Each number is 128 + 24 x the weight over its row's rms, rounded and kept within 0 to 255. Layers, rows and columns count from 0. Numbers have three digits each. The size before them is the row's rms in percent of the matrix's.

# k: layer 2 attention key, 96x96, rms 0.0539, rows 78-95, columns 0-47
# q: layer 2 attention query, 96x96, rms 0.0539, rows 79-95, columns 0-47
# v: layer 2 attention value, 96x96, rms 0.0531, rows 64-95, columns 0-47
# o: layer 2 attention output (transposed), 96x96, rms 0.0661, rows 64-95, columns 0-47
# up: layer 2 MLP up, 256x96, rms 0.0765, rows 0-78, columns 0-47
# down: layer 2 MLP down (transposed), 256x96, rms 0.0763, rows 0-78, columns 0-47
k78 096:153160131156120153093110127113171142111111117197129133104107134134127179127124115150127115153089153079156112129158117117111119130132098147115152
q79 108:103156123169130151151110142121094141150096087115141166111101164130108133103141160146180130130148166160161135130152110122128145147158114133072157
k79 096:166128150146110151125069102127104155123119147100111152136118176135122094137103182165118092137152106104148105173152111155097158133144132138152122
q80 105:140181087109110155103101098095104137115113150152094118102150110103122107130163115162094129105133121135161158114119132128116089116153117109149147
k80 089:143142142132087161100086111121105110099126154121081129116163090110116122121107116168111112146155068150117170158166140123153102118173121147186111
q81 110:098135118122126156144096102123119133162105171125182103098143136081119152147137119114095144150109128113115094148148117140130144088149150102143161
k81 098:142130149116130163134132139118136122159130106149163092148113120131132163128140187094109187164140103080099099098109139097115106130114129098170146
q82 097:099168117174141095144173136087138126112102123097106120164146140129134138108170101144140158104132126127105121157121151122180133132119120155139098
k82 097:138151115172105115114163124147117160133158100126158141141154141163141119132121106107067149129128140111114130132095128151175179136110124104171117
q83 110:142158100122140175137099143082123133168160143135168154124123121103153124101115144134167080143128146097121129170130080122142111117116203155106159
k83 096:184138145102136124128081150131144122148149150089166127142086107151167112124104131142148102148124146140132126160129100125127110125139172103141166
q84 102:158142130108116168128136096130102195116119114108121136096146093131140101127121133121166123142158141140141106148108114112115169098112077073157152
k84 102:149131075121109181115123131161140102124127142107109111119174119144131113129148092095152085124105162129138132106119160144121143088123153076175111
q85 104:105082083111128143145135114166131107123158163170149106107111107131144119141153107103148161107120096146104109110110141129070113114097097083136121
k85 090:121129160132111111094146117112153145128133148141127121116094137134121113103128176119119170102096121130112088119096078102098125136109088071111109
q86 094:139154109143160139150159144098113121154125103159166087176117136154161144162087149118117160087136109144135124086091099114091137102152117139133149
k86 107:120131150140132138095101137147143100116153162153141115144146157147115101167095163144112125118148101143102135125116114185077154085137154127154106
q87 106:142102096117108129124112113085100150155116098086109092163101084126126119125147165088115162121127143123162117134121200118154083130128122142155122
k87 085:127075098131118148119132136120114179154107093087083103132176145112117082112128131132119158139138153153131100108142158099139119152127095154113092
q88 115:148156139111056181131095119129106133141130136131149070138120122128122153130118130115178123132131116091144113134141109119096137137120093122136097
k88 100:153165160138092145110097103120110143164103134125122115158094104120113114102129133157142147083137143092156095113115133129116105105110127154173107
q89 095:111105199140127086173134105108145155173116139174144129129162109156135150134131156160142138130137127154133109149143105164121127143124156104140136
k89 105:135144159108115153130178124158146151157140114187139156127171088171154120160111163153143163132123155142130111071106160124110137131103162132149090
q90 102:116148122135129160097124163150118159119148136098090157104116109131131120123123081089106149133098124186129137136157130090133130111118150090120144
k90 099:128134132107118133151151132101104144110130138131093108134127138107123141163109124127136121111103168134158153128138150126132110166135175123128153
q91 101:124112167135141144130134113128151133134170126145129091139127080135166128143133140107136129163146112154152111116092110143148118135093179133118167
k91 112:160150152130130141108113081128148120099148117152144164133111079122143104132111177080153140156112123143114133155111122141115135103099167123127156
q92 120:088130146107130145164143126142164145172151146127125111140091151090154138124158193134130138132162106123156105141136125130092092166167098164122138
k92 080:065121155183190091193111143136107095141138167124145121133121118118153104121153171144186123118185144137145117112102128095110167117148132156165150
q93 098:141119134117120149124121125126130118117137176129124107130098125122105143155165143147142178124083141137152095126074111164185108132119132118102135
k93 096:133114148114127169116140146133126048162148149154092113151156108109175148147087125096137109113111078143145129124110131156135155125114164141112104
q94 132:123153174134119131164102131139148122113122171155138081159114124127150152132117133126137174093122122124149097140114120141093110100140107142151153
k94 086:141152154147157132137132128119133104118128156129148110136120140139127107128155156155100184109130117140137114128093148127088119044116085121126102
q95 111:101140143129136141138110132135113130111139145168111105143128090077128118161099147168152118127109148101135137209132100122113157157112121116124092
k95 098:110138116108124102154136182135127143055135161153151146138141125088133093124120129130137124119118124148090136121120115134121126136112129083119127
v64 100:148152143135093131109123123148105132126105135096081119143131118136133093144128153119136150103104130111114096131091151125158098121163097130098139
o64 100:134142134160114120153132125153119121151122139110117119098149124105166127095172153171096119125123175100094133151139183161164124107085110120103104
v65 091:104114142143085168119134099094110154113120129082135151141126123108134101127103098110122162121123149097094116130118148102155151121116136102091108
o65 103:189131129164145133132104172151077149126161122091150126115127119107144108080097118113123130108138153165145142109166117146149123144112141142147146
v66 115:140167141122141118179168116130111060146156167147110134131153143165154090178142078144111129118124093135114111136132101141121112114124089132119125
o66 097:141138095100114080186132131100129100137127151138133134097130130139153114091151156149102163144103113111132080133151100166151124111113111114123122
v67 108:079139144125118120147113129131102131141142135173160122162116134148148114129070144146174105141160119128149142145170104161134120146143110113106159
o67 095:116129129145105150164160142114080126130153126164171084129138099073096103121113077126105110146127088121133137135155120143116127166136111128155156
v68 095:094114128174127107097087116121128141117141103141100103125123128140128140145140143152157134159111157127108093140082104102159137112076128110153163
o68 104:106097138139138115105153139142134123158123144134096106140126111151125159163117091168114161183135129138124128093119128148101102132084115191128082
v69 098:125147128105116092100176145145117159127113163100125147105145145139093136140195141116155128150118132108133155149132157128112092151099119109118127
o69 098:099150060120097089141129141153150112130150130134136169131128141112176131133129133160138164085152139121126176138150105121143129193160147147116088
v70 092:159136096158134143096136068161109130144123089141127095109159094149128137143093109085115139138121143100157087124110112151114140128135120125144163
o70 098:125103121144183133144127104100123149121121110156145150124122113144149157073134118118070154136149164120125089137119137083123164148142120128157134
v71 100:085177160117124149119161118129164138082149120095145157081104088136092144145137147164135157142166145164109149099148151122142118150110123128131091
o71 097:087132125132118129148161131122123107144091105140124129125130118119136150147141098164104143115145121103157136106136136108165078079122143108106065
v72 109:150186093139134148122173148114142114130098115110097122166144146113137078141117133163095093129128148096116122139133104152149177141133154178113114
o72 100:124166152147148089156148146155135145139132166140143088093190136132118164154139164138111122112109157129123133114122187145100142139136169086113118
v73 105:114127154146125122136171128141135131116101161091116138088138128114107126130095154168151106119140116098113158105123117120145063150137108087154106
o73 088:105139127126117107141179154141152122143117126149144120117157175160140120133108134156135122111163133110112192158144128137131107139169109143162097
v74 089:139137149132141098139131130158125139126181132140116146116125107162099164123112123119126126086174112131077155157145121139118144161104132097133130
o74 096:139103124143135078133103113100129116127179113130156140101161081176113134112156161109086137115163110130129125118139133124137126140140084134150132
v75 101:132175084113113117097098149116114101146104169129152139132124129102119094165101109118096099148157126117161142142140171152125167106132112066124142
o75 099:134153087107104141135076124125097126150133171094151157080100106125108096129129172104152121123134127147131108102122114138112149140143138117101105
v76 101:151141154154125159164115119106135122182117114131147083154134138131149099164115131124174092153094129109165080138120136121123106092148137115137136
o76 098:133158115159126120120142099145123151119160122091103092116132145160145100101139100116106121168124163130073100125096145113110150169121077117111148
v77 105:128140155094129146078058149128149100158134080120102129134157138147119147105090117084102095113115123128124130079125122087163124131123096143122085
o77 098:159161122156129105101101104125168134134138151105149112152138074137109099083093115126111088114137104114126145149142112125166114105100108129099138
v78 095:097117114178113146148126137165163147078066113137112151130123145128141102144133115140154117115119110164156118140126163147121087123095128166137114
o78 102:086105087159149146103145096134143121138148125098131127133134167149142079118150087085165183128113108154141143091114151097150132139112154117101124
v79 112:139085132128122120138127143105153153121091132086155105150172099124153180151091123148110139100140143124120157135138167129170127116180121085094146
o79 091:090138139137151162071122138119133108154127083081114125121123124128162120133076140148125100085153136135100150163118147132090143144130097117107169
v80 088:101114125096101111131103154086152148119104135115169109147161118150138121103176092144131114121137145098175114134093117145133146130116150106153161
o80 096:123168151123111122134102132110165169149138133116126123132158105140104135133129089126157147128119103157168086108082176145116146174133154143124145
v81 102:136107125164092162198094131120101113118094128148114141139159103163134110106086139155116133159144156122155107151121130091133107105146108151165151
o81 094:131154139128148158138105089146150106132069141114153117081152119137117108106150105116106108118083134126145132118089119128117138106142106162165116
v82 098:127139159155134124139114099141113122139121133159165080118140112177087167135121107108146086114177141140083081174163141134121111148105106127113093
o82 103:114122128096132129118133115092159137111135085139144110083169115112103138156104109110113108116150151089139149131161101130135151163160083184119105
v83 092:144148112125141141119150110122143128130156090152149135120181155155121107118119156171114121111114139093131117136154115171142119139123051159115116
o83 093:130080156081097133110123109118122108120171131199161157131128117157133077129134111130081131125117138129152170117124128154171162145098161126133112
v84 093:132130130103111071114144125137087100147132130133101116124142106105123103106180124149139179157112162167147119128116170143164125149101111133136105
o84 103:170132137163081113141130109114150099120140107126151142155148163126132144162066151126143150130091138156124142120136155114158083168124143161103123
v85 101:163132143147140134107139158089140157078103105104132166110106123088141099101137192157110128151129098127114101136139120116072106134056096127147142
o85 093:122096134160113147127135132122151155123105138137132164133119119104107104132157160128168147112162094125089168105153135126114077127093164106165084
v86 105:117169165144130129114182123137131173127131155116159135151131149134116078137106120119140126164153141139111153173109094138136113140070104166137118
o86 105:106126113121108129159115145096141141154124153096136130134124142124137075086165145127146146115087125133176103142163128094150084107118123113115125
v87 105:137140100120144108098101124149137105117097122129106171148100127122144127110123107143165125127109157172119171148073124134120131111073180112090098
o87 111:150150107112139103085101171172087089131144130128095116124096144104165118141123141143146135138117103129128113132103168140142111107092091129073115
v88 112:123132161181136126140109141149134060134123135136117120182140170112125134155114168136111163057152125131108116119160145138115122117152123125109140
o88 089:150106130150156151102134104115134137117147120149142112123119129089097133089121173113109163127111174120114115066150128129113110148134167148157164
v89 118:137179123189146095112122135141135115144138113116113133105101155123079120119164142151113127131143119090119137176132090091165110137140098103131095
o89 073:130112114128149131115174125144113123147130076139165125093175120094147153146172172131103103118101141166120090134128129109123144106109114119145139
v90 100:153106139164071112136128119128139111117146147147120089128136134127129135098122111152131142152079104146108124122135136125127137153095138156126163
o90 098:138116098143101109092150140153152134091125126156158078137115137123153135164142113122102116144122087148139153120164154126117124164160098148125140
v91 101:139115158162121149139160115169109110136097135113143168091096127100097109136130145134133131111163099141129104135137088138120112127130093053122124
o91 090:128123118146119126116152151122121142135068099141147193172098140125141103126090123131124160136175174108112109120133112129148127099110087129174111
v92 088:133099134156110095136164123126103134105159119143112119127097110126152161137102116089143094175152140092080084100127100111116127148157061150120139
o92 103:166116159105135114146104104147145115125120135163168110133084104119104127107131123123108126111148146104112120167176114095122155145125117139124125
v93 099:138170131139133141132104157129128158101129165139144105139125111103118120147143128128133090048167159093119143135113136130127102147128144122129100
o93 097:107139135106138127154110133141128136133167077073161123141147102148104158136127157126126146120114167120140125149136157106108147137133139115144072
v94 097:164133093115121118106145123132150106142152166158113128166071101138145119167117155129115136087163130178156081179128168131168110106092134112131148
o94 111:131119143153141157126114120142138082131142119113130149081116111145161161113136166190106182138145116146129097131086168133118104156107138119135150
v95 101:131152113169124132095166147122121066123129134108133167140121123148124096127147123122112126113140142104119158136126097148148097135123165089129046
o95 107:171121109148161100138127148118112130163147113132161140104174179123130111107151165114167122119172126102124142125114078157138108154121169088107115
up0 094:146101130147135155152171123098141196090144118178167111143113143119123173152125129128100089079098115090142121126115123106093089092146139123123136
down0 095:112146136141093097145125160125159097107085132123127135110150125088097133129122104163157119130124078152125129130117147127107153161117122169117176
up1 097:141124145107120130136114138106106154120135131134125090152119120097115122137175135105129163161109122114129135114151183160118088124138157092135161
down1 097:096120142138133095114112134153160137169099072156166121153159147125110102132150131149113097121112113092124117134143131129131120188130125150069139
up2 095:130177151136118144090129119148156105127149146150098109124125151080135147130156147140149111127114080142141146121134122144107073117119133109122170
down2 100:120135117116107180118086106143138135083101125112141158122116102171148106119160145135150105117121132138108135169138105134120153107131127157096115
up3 100:109125100098175164122193117170144111110141151124101101163135152142123112149140065081117136155178132139116106137103125142125114145131095105112126
down3 099:130105166152106110143077111119150105156093087129156113135150117136106145115111179149145154108138134147105109089143168143142111106123135160099156
up4 094:160138146117114102120114109141144096114148114135116139148091095116144147137103143159124113137106057109124120146111125119143153129113116149142131
down4 091:089124135135122155149131124125131126096120107118165145145144183115124103135145130107122085133105130158166110177139148122153130118125111176149090
up5 103:169127155103149096118131115104121100120160141147142109114126097154142124156122128136112165128106058100077166127148109115124112168137117108129194
down5 104:121160125163121161143179109181152139114094165122095086120134129121115137102088163109138138146142105167127150121137146117119095142129119128161129
up6 099:167128109151135160134150163095162144103096164123137122135091115106173170091121131148126124143122106114107145154167165130148138121127129146065107
down6 099:113150121135147127125102149125101120142132124125155140130156125094104130115162164109144179129142129164128125137087083128142139104117156121184149
up7 096:122140116142155110132134145133143131113134162132109134143163106115111171107107110106134108045156114135127135185131117111125120089104101084110144
down7 097:146135169152110113143109112131061115138115102100124112131098147148167118124128125140140163172112137091121139109146108105107113170123120160146135
up8 114:169146106135141138112140158099128111140149147087147106109143137135142128105153119121094117155140069122191104128139142120113151131133075101148106
down8 109:104133174097131160113124152167111129101138098173160143152097137095123115117087173144121100133143081120151139107086122160141094112125142128162154
up9 095:106126118132161093103129119127165143093115112166155077143111123070138116132146112104107102114107116131163090154121154151116135155123104158088140
down9 090:114094143123115162090109117160110091128130080113137131080160155140129159105148104143132151155124085128106106123110143090126145090106121096121122
up10 098:132154144132142118140138109150144128100135111136142182118105139168172116148146130124123150169129090074158160127098156130147116149137127136107119
down10 099:137140119105116146124120154137100134083146147138086149150114130154128083161105142102096162119140087122138088118120122126111094154120167150123156
up11 094:132153155121141090165102133158117110145178060110142156118153098124104160094147168104120166134155131110142149128129137126120152144075150140119125
down11 098:124076127139155120116113153151130108137113150130172143121128173100133149142100152155132150101151111148148095111117110123126155106126131118110107
up12 106:103100158155184163052150149144147125150098104131118080137121152111108133142084142105164116109176160145109128128125100118138153145140142166109103
down12 107:139149127130062104130115107163126182171146135125150108167164101123085105131154123145113135141141115086152184090155159106128107165123149103143105
up13 097:163149133143138093121145107130175136097073131176155107169134142127115162134148101102089108066107107107101108149150154125101127119148131087114139
down13 094:132139075137134141143139109181107156133116124073117119126104109154110133138099109116167164118143135121156150139102101134073106119120151154125099
up14 099:179127121143148096127130111094103134099107177141113147118145136124128126111144119155106127137133121094085119150165119137099147140177110120118122
down14 098:086069154120111101101159146126152142145151113121143089137169093125164102103177123116150130145139123168123126169123136092166117110128138112113094
up15 105:193160092139143118083120099115136117094123106112145106080095148118163135113096133119162159172125117122143142112124141137129074161094143131119174
down15 101:103145101100098148136134115155120117126153133102100129162145135153106116152123117158107134118167123153129117178141072143155165127170137112118094
up16 102:137128148107153124166157123105197117101117122178145141131125129077111125140133158128133092122110147133146126139139163097126154189143137105141129
down16 098:124127104118114149147117160095083111113104109123137135110110158129117089137128135146119122125131105133079146171110130134136143106137095130152147
up17 090:103195139162147116133126126142099137121113158116144110165103151079128106141106137130121122121139139106103124118133104101166146148162156110136160
down17 091:120128118148096150131119121157114154111143124171145105086138104141112101158138124162128122131124093151113147129115104123122181092133127151140134
up18 103:123132148139101136110109100152148115138109176141125150106119135094116133161128132135124121164125131109092164136162112097108130168091098136146169
down18 102:111129126133137110117074164161085108113107141152162158142118116111139140128102153135156105136140131133198122147098087133185089122148140134146101
up19 113:141121130145123102130117091108147122122083096160112189162139130133109097110131123108150169125120076123134102119153160097112109107111112130153135
down19 108:101137102124139172125155095080163139120117173112106137077099164150110140126099098120170110116148151137166145076145150131133065087182122114112132
up20 096:169140095157141137116139116133137117160085158111124118134129185131122109122090146120099147124150099157131092107111131126166086090099082136079124
down20 096:148101176105125147100101105104106108146140103170138155149122082155098090115147154097143144132132112068106147155104139078128112111161163113113132
up21 099:151157088188167135098128146108131133154147150129165119115096120147120123137166136113128160133124138097134161120110145116093061133166114134104131
down21 106:136102141087128101124137148131160163120107145146138102114128095154109158114101166118121102153125167131108177122148144135111129147190121159095134
up22 098:124110117190160136104103092086118138102119120088129147164143147090107092126140133147120126153114076144093171148146129132150126115137116128143141
down22 100:097099077131096136089133153177092128088145134132135146131168134138138170099106094133098134130117146132159134130152147148121128097135133120130106
up23 096:143143094119152105116118131083124091127121136159152110139138119114091134118082169115139107075145102079121136120163083107129067123169116131125171
down23 096:113123149129121123175122139133120114115109161138114092162151140151110108124131126185149141149101097081138118161174094126087133140108137129115145
up24 109:163133153111151082167101164145124090115118131110139090137118171152123081122144146152127142129094102110128125130125114128143102094093156154139149
down24 104:114176162102080155137136122120162178153126129117166121126148080161105165148141117094146077107142139145130137147143148155151134158160139106116102
up25 099:158136176130185133099166112139189097107122143159095154170084143139166149133103163098140144088114125132132125118108111112094066114099124128090088
down25 095:137103134118098136173170090137141128109146134118163117125143143105091080116135122149140172145093125151134149150147089134120132102145143132119124
up26 110:099127133099148174113167131112152098140158183150126139094143092134088118125142116125169188119145117082116125144131091107151128127087155121066126
down26 111:133156187114149135148145143134098149131129123167147134137172150142133120143111131134110187121168122175127133181119096120167121132101124105102100
up27 095:137154140103124162093138120081192104137130113095148082118132121128124157179105131132150107107165098103148133160131138098115090116133054147077112
down27 099:180134136116112117142131144144160130117098165137122103185128127128167130073113103136154168142098107121146161133130103123103135132150113121129163
up28 094:108133092091149096126127136140174137152116160130122114127112139071100116082156090087134174124134177115171132120136141164137160115115119146135139
down28 095:152112153159110148099131141178110142121133098132153120133163135130142098162071129163128119127138097130139103085075126125128082140135123146096112
up29 098:142129134163086095060116110162162120103136157114155141143112092174146132147150145105099109132144112090084181136120129134149069119119083159156121
down29 099:111124140131134137176154130125143166113108130113156140158135128128100156161113138143137092100112154121168107150144096121165122123110127155090111
up30 107:102173098119110145128126154173140102160125136152138133144101097076155158132149115135141122118114121128191110187124115102126089147120129144106161
down30 101:163117142105159146132083137132121149094140122104103106089134084129135151088134167141093146122120091124115121076121141135143148144117108129155096
up31 094:127142104167149102110135141144107159140132132128092133136111144082119078111159153118146117087150133122116165140126108140148070113106146165061146
down31 093:169109117151119085155151141166133103147104148087149130155147126097118130111100118127147115129129156172151122107145158131152168112181142111147056
up32 100:115129159098123125136135143164142115156157127137125145129073101180155158122105154132111127161113151115107135117164137158153142127111115171126108
down32 106:157119147105068107167117141163105084113125165140142156129145126129132146116100144126150121081129111118140091123149106141132152097122116085182136
up33 090:071148131140128116128172118102139094096140137121101118177153107088085144080131151145112115114101108120094123152172090120157109104128114128115121
down33 088:125147126114114144135121149144099158156145111144157140155138125129141129168122108086097148142157155129105151109111126106105172110080094186144092
up34 102:146170157100183100125145114094132125143111149147134100112135134125119108113153146110124179138101120116102134137140131165168143160168106132096153
down34 100:072120088133142119091118147163104137156122129112113142157097139112136132101093098125165140088128076118165141115124182115144099106119129124121105
up35 096:130120149087139132087142125109137123126122130124120117179120083103139125148127126159130122176139104130133134163153142071157125138133115175115112
down35 095:105194141136112102123139154120126150143134146118102138156154120145163125140131079123117140145115129122142113133132123151089174149130145157124131
up36 094:166148125123118145146105084179149133102127135140152134110154093142145114123121139132115141148103118105092122159117091126098119081109118118150178
down36 098:098122121148141076135096159160139128155108147129151096166168126118144115182124140093149104123141128106149185113140130140142166128164140110112078
up37 106:150140119108086147169132109105146148154114089124150141112103179128109110136112149125141116136137104102102155171150176107102149149155104146083117
down37 109:106121119090144105117102164137138164094127178132136129155121110120135146122141123161106138126138096131114123110112092159130109155118138122150107
up38 092:113100092137093138130125132124140166159099112154151137142140115086114141138138156131108154110122129130127097175189127124097129142108120088153099
down38 091:068160153148168120117110127157152099124129154120139140112145196111126146110122118145129125128132144128075130132089113119120066160137123160109135
up39 110:147112099116107152134130115118112113144169090100126141146116088149080145109107081123120134123181101116141129126109102089140143128139123125106094
down39 111:097132124112137104142133105156123123109093097110096145111145149116161088145141132103157177123107149147117172208135124111106077108140163136153116
up40 105:132127164152159116115133147140131186158149125152146158117116146135151116143148125108178121106123084131160131111114136083111115110127153112128092
down40 103:102113146136131133150148118123085169122138115093130107136144131162109095149094154095128145144122129081110102136147109161114098092139145124125079
up41 096:115164123137164124099151123100145119158135159113174167099121137137061148108190156125187130139172132131155160115176111124129080123118122127119127
down41 099:189119156145123139182145108119110121095179157104106132127092125149152160126070120109113141139129144199148142139116131135137112150147137118119127
up42 120:162131160188179105153150097127143107097125110124103131131113135109110114129147151119085134106128149135115102168141137113161111123066128166121131
down42 119:113094134093113121112141057132106110102128112173168105161113110119153114155128167135111127097103158146105183103165161135114161132098141132136124
up43 099:110134145101203157111173128119110106140103136155113111093144120129122127125112102061123142141138114099175142113128120098137106142166146128131133
down43 096:105089108126095139138116172120163141112098114145148146147122120117123127131155152124137103093114106143137124145091138145194149061104102070132084
up44 099:136183153123123115118108134118131157143130157144119093126131157123089111128166124129127115073134102126125149114110132127097125159099145119119095
down44 095:115091121111127120103118107145123110144139128146133126101120062134133133123140129077119108194130179170108111152138130124144129152161114119148184
up45 102:124157168106136122119124117120143151161096159161115101115111127077128130110141115112135097108156113138105112145104089127105096149146106166115130
down45 103:079123093157155151123133132139114170142145129082103138060133138121095140125150110156115102174090139111110137097164099156153148148124124080107155
up46 096:149148139105075130100125088144133119130157106134109112139103114151092121080153116118120184154109149112113126110144136103104167176106072101121145
down46 097:111108102097140128176114169049151113081116139125130128126127128072121108133112120063159125105123154095147144112114115139095123129126102149162151
up47 098:126122101158120134158141163148146100104140099131133119128116141107147122114101139132117166125121111096116125168124146108154155111098100142125116
down47 099:090129108153141137123147092129073128093107134137116114126140081097125126161145113147144114139116126112104163146133150154103113143086111156103131
up48 104:128104151111158112148176111141113093127083137174132095117099116135102109108110127111143136142114152134118132139126130084171131106148076170106114
down48 104:134196144124132148108064140162141139153126117100101127120135111118157136115119158155144131122139099129128112116120139163101119146155159122096085
up49 101:141117114174140069104097128076147120117147133151136144134096113094087118142155116121139134138131156139114100153133123111102118130157150105134119
down49 100:081118138112122116107164142169121121147113139128131085159172120096142109105088132136140117117146136143113164116133115129139072153157121105119170
up50 090:134127162112139117125148132167138128126092115165107086146141150130126140101108158136147148095128118144134151112130186146122141150119102110130145
down50 094:092113098107130167122149103126178064143135117110149158109127102106147145139131125130095128118114139131108150119117130143099062119105140127127145
up51 096:172118116159106138135152156132148108160132082132094124160129153082142140099121173126173149130127141096150130151165135122127096118133105119126135
down51 095:099107147140144134142141149155093118093111135151107134147165168150104155122129095177109140168087177112116096144131159127108129145108102135133166
up52 106:167126113110158102121121122173139087117110138155097154155111085143121132155125130146140149110134150110157106136120102143170127124142082140131142
down52 108:153149116115133089179130152129117130158170091113155101097100133150127159120148149116134150144139132114123136182139093114115115184115154150121118
up53 092:153134132139120109115131127099100118069094138150108120154147149121126112121121136121110142141125092128114096195126103103131123119162116126112135
down53 097:119151142082151106113095127144145131122148137160120131110167111166166120098113127149128175111109138170156145161052145122138148120103133131161129
up54 110:129143155084107157136150112102121090148092175089119111113120097102140118120128134177160163120150107134099135120132132124141104111107106115131146
down54 104:125089162152153154112114109118137139121128114138132115158112121111145126094139135110084123122157120150112105106135119075134112111098113139145128
up55 100:138142157121136103131151153105166098153118098094151097147130159134084108123161096155174156150140094137151126156143119153141130125095126119072107
down55 099:108140104143130151126160152082131119141151143145132218131155153134193131163130133115157140111126118143145154112115105101123112121129124103159149
up56 083:121156137106143112092111116108110172146149158100089118093126126135115101085183156124164129130132118142128138127104145151122117087067156187129143
down56 088:107102115163146125133131155142177118131129154149101148219106137119116105155114084121133101112095138120149138119159084109164148115156131117144139
up57 099:119153136108119123112196145117153136151144081137151107123070113124082146086143122164149164157122128081123159109131064105119130141124144108095116
down57 097:127096153155145134117148120173107113143166152119127113138130120151119187119157126115134126090207156068107123122110139089126114126113129153132119
up58 104:118148146142136104097146087165116111107119155134153117138122138138123107162124150143075119144123116104164113156193083121126132122137106125118095
down58 094:135146137185108144140125124115131111108116146112078146136152149114134126138125094128142128143148127108136126148162109110111106160134133143109154
up59 096:150133104123145125132118149123168112124068143113155157091148107174134095164091132159099098151148123088140098142143139123134090138151163124097163
down59 095:109110147126155147109147157143114135134115110144146132151143132115120181164124118115133041143123137108147162114149110095145082081144120117150124
up60 097:098140088131093108110166159151083132087149130142131132162105120089104103097149165138122115112148093109088135134095138135154134146080121139146172
down60 100:167145112109135148123115150130101114132075084172141125105149096135113111164130108095124154165085109118143153114173141141136129120120161161123096
up61 089:099125103171135155092129167121184124125135090153129143084099134135179131101144129165116135164091111130081102117098065109146089148108152128112145
down61 090:139120133126142134108105085125132113124142140103140109146168136156105119165098107136128089127097111093173149143172133103152145106114107162138102
up62 108:145141132131164091093128154151115089145151119115140119144097152104139134142174133114189140132115120096061126155143106102147115217129138091156133
down62 101:068110132156117156112129123140134154169122120114118123120075186104112085112154113130170082140101095124080104104133122097095123099174136121109129
up63 096:127151105165108113141148099142122155159143119166156102114107136128136138151127149144158108125117071098127156163104118123161091138126133112072152
down63 099:121129141109157157093065139129132108118128105134129110124122132092110105139083110132124083133138079110147117080163121127142182115133104104140087
up64 103:158124092111137118131097108122129151125133110168106110130111152115108092175114135098127153169129126099113132167162145109094134160111103121129138
down64 100:141145187126146130150120202147140097098129112099134136113136144086123136142089121155134139102158137149135183097127106141148109143111148103123109
up65 110:124140142151166112108147149125137094145118085138158118169109126134112103144130160135148121122178128106136130138163085094118124138168131148112135
down65 107:189083138129100159137145091119148135109141168107131081115066121113081140122136117131100156129110136124154125124110111114132093094133094169142127
up66 097:127171126101146115111152158118131111122146129098135170117102126123157138086150118086157106131117134148149108131105167143149143137168146144106155
down66 095:119136095138108123126131083151136157132124125125124135194139125129098117186102120128109137109090122112126111099116084107153128120121110132098093
up67 110:097145164141136081149141113102142151134094121125130136111159136143097116092130164132113125092150112114121131138148104087152135116164107143113134
down67 108:113108132121103160093131145139101114140150118129101117157113153105090157154128120104108091129135109139160184138134155178116107135133190149139163
up68 103:158116143142132129148144106156146168110098115107150098133126116196104117148142120068108161111132107146091119105116152120149153162136172141136123
down68 102:134136111139096116094127143103130138139128107186115138151152169153117138104115106199103132152122148116143153115141147097124188133164151160092130
up69 108:137147153157112141157127107124144169141116164150150169082113126107185123134145092118129182133154094101113118157113133136151146144124130113109172
down69 106:156145090135099104114101149096096156121140133120106094080121158104144096157096173123111117130164162109124117116141159096124140113104144099142091
up70 111:105144145156149076129122111126136100116110165099128098120094110142087164126130134130097110108146135147109085123111079127131082125121119131123150
down70 110:149125119104119151132146139134151159118120164157154080151111178140173111152096137136164148088154113151169127126140110139145152110155153083112067
up71 097:155143070109102145115153184118129143118133135130098168178099077124156146126136097114125152177112105153127141096147119111145111108092134124102161
down71 092:097136123145159136171142120099158138124097106101166113107137155132086151136144155203155115095135115125159145158135112094124142095110123175116105
up72 077:143177112156120126126140127071061113179099120085100123084117143117155123105127133137124152190165149114149104170150166134118120100141111123135122
down72 082:127128142088092159116122181163178158123166140157123122164137086092147165149158084106121109159127114136125148102112133108149130139130111137159110
up73 100:106140125132154083168153103117114124090111140123141099158130138152117086143150102117119157102134146141108119104135146095092093136154146143108151
down73 098:111173093100132167164168132100137145098150145151133126142161149095142136101156112151114069144140143147105128172114093123155131131127126157152117
up74 098:125157162141128120129128183117126137124148138093121133144088156146117168142128157084157136157139111118121117156150120133079129097121144088113136
down74 099:144150133154121138148116128149100108096137156118108125167173102118127152140135117130083103121101104161166117129138110101094105114077149121113124
up75 099:174123132153132124117104120169151085153108118106194125147084150093131141152097143111121104151163106109086124139109164127115128133096145122105115
down75 098:136145124155112159158135086148104212119126090105122139174122086147121113155131104149114139145147171114129137146117134113120160159138129145153140
up76 105:099165161106104103086128151157105126077118138149125128140122101135106126157120143073100132130128113110090152183121120093095151131107151119106104
down76 102:121126176120124129145053133144107109158106106147173147104148134105139134126144104156158159106164162148200151148102136141146116162130148141089133
up77 097:120115136072160100110131123121123164107098166094163105175113126121133117147159098161151124118109101119073145121163117144127094109102138138112115
down77 094:118112115131081107155146131138156089123156140157121126130162137086105146122115114099118104107155113145152104108127145144115171116155098142136138
up78 106:149100091150146134130137157104144110119094122116125107132151155091146126114158142155135132146127105113118143162186121113109098186146122086097128
down78 099:119150177135123095121163133169167166143127138144139142108142115134121090140139084114108141159113139141141133091077080124130121148152133174110109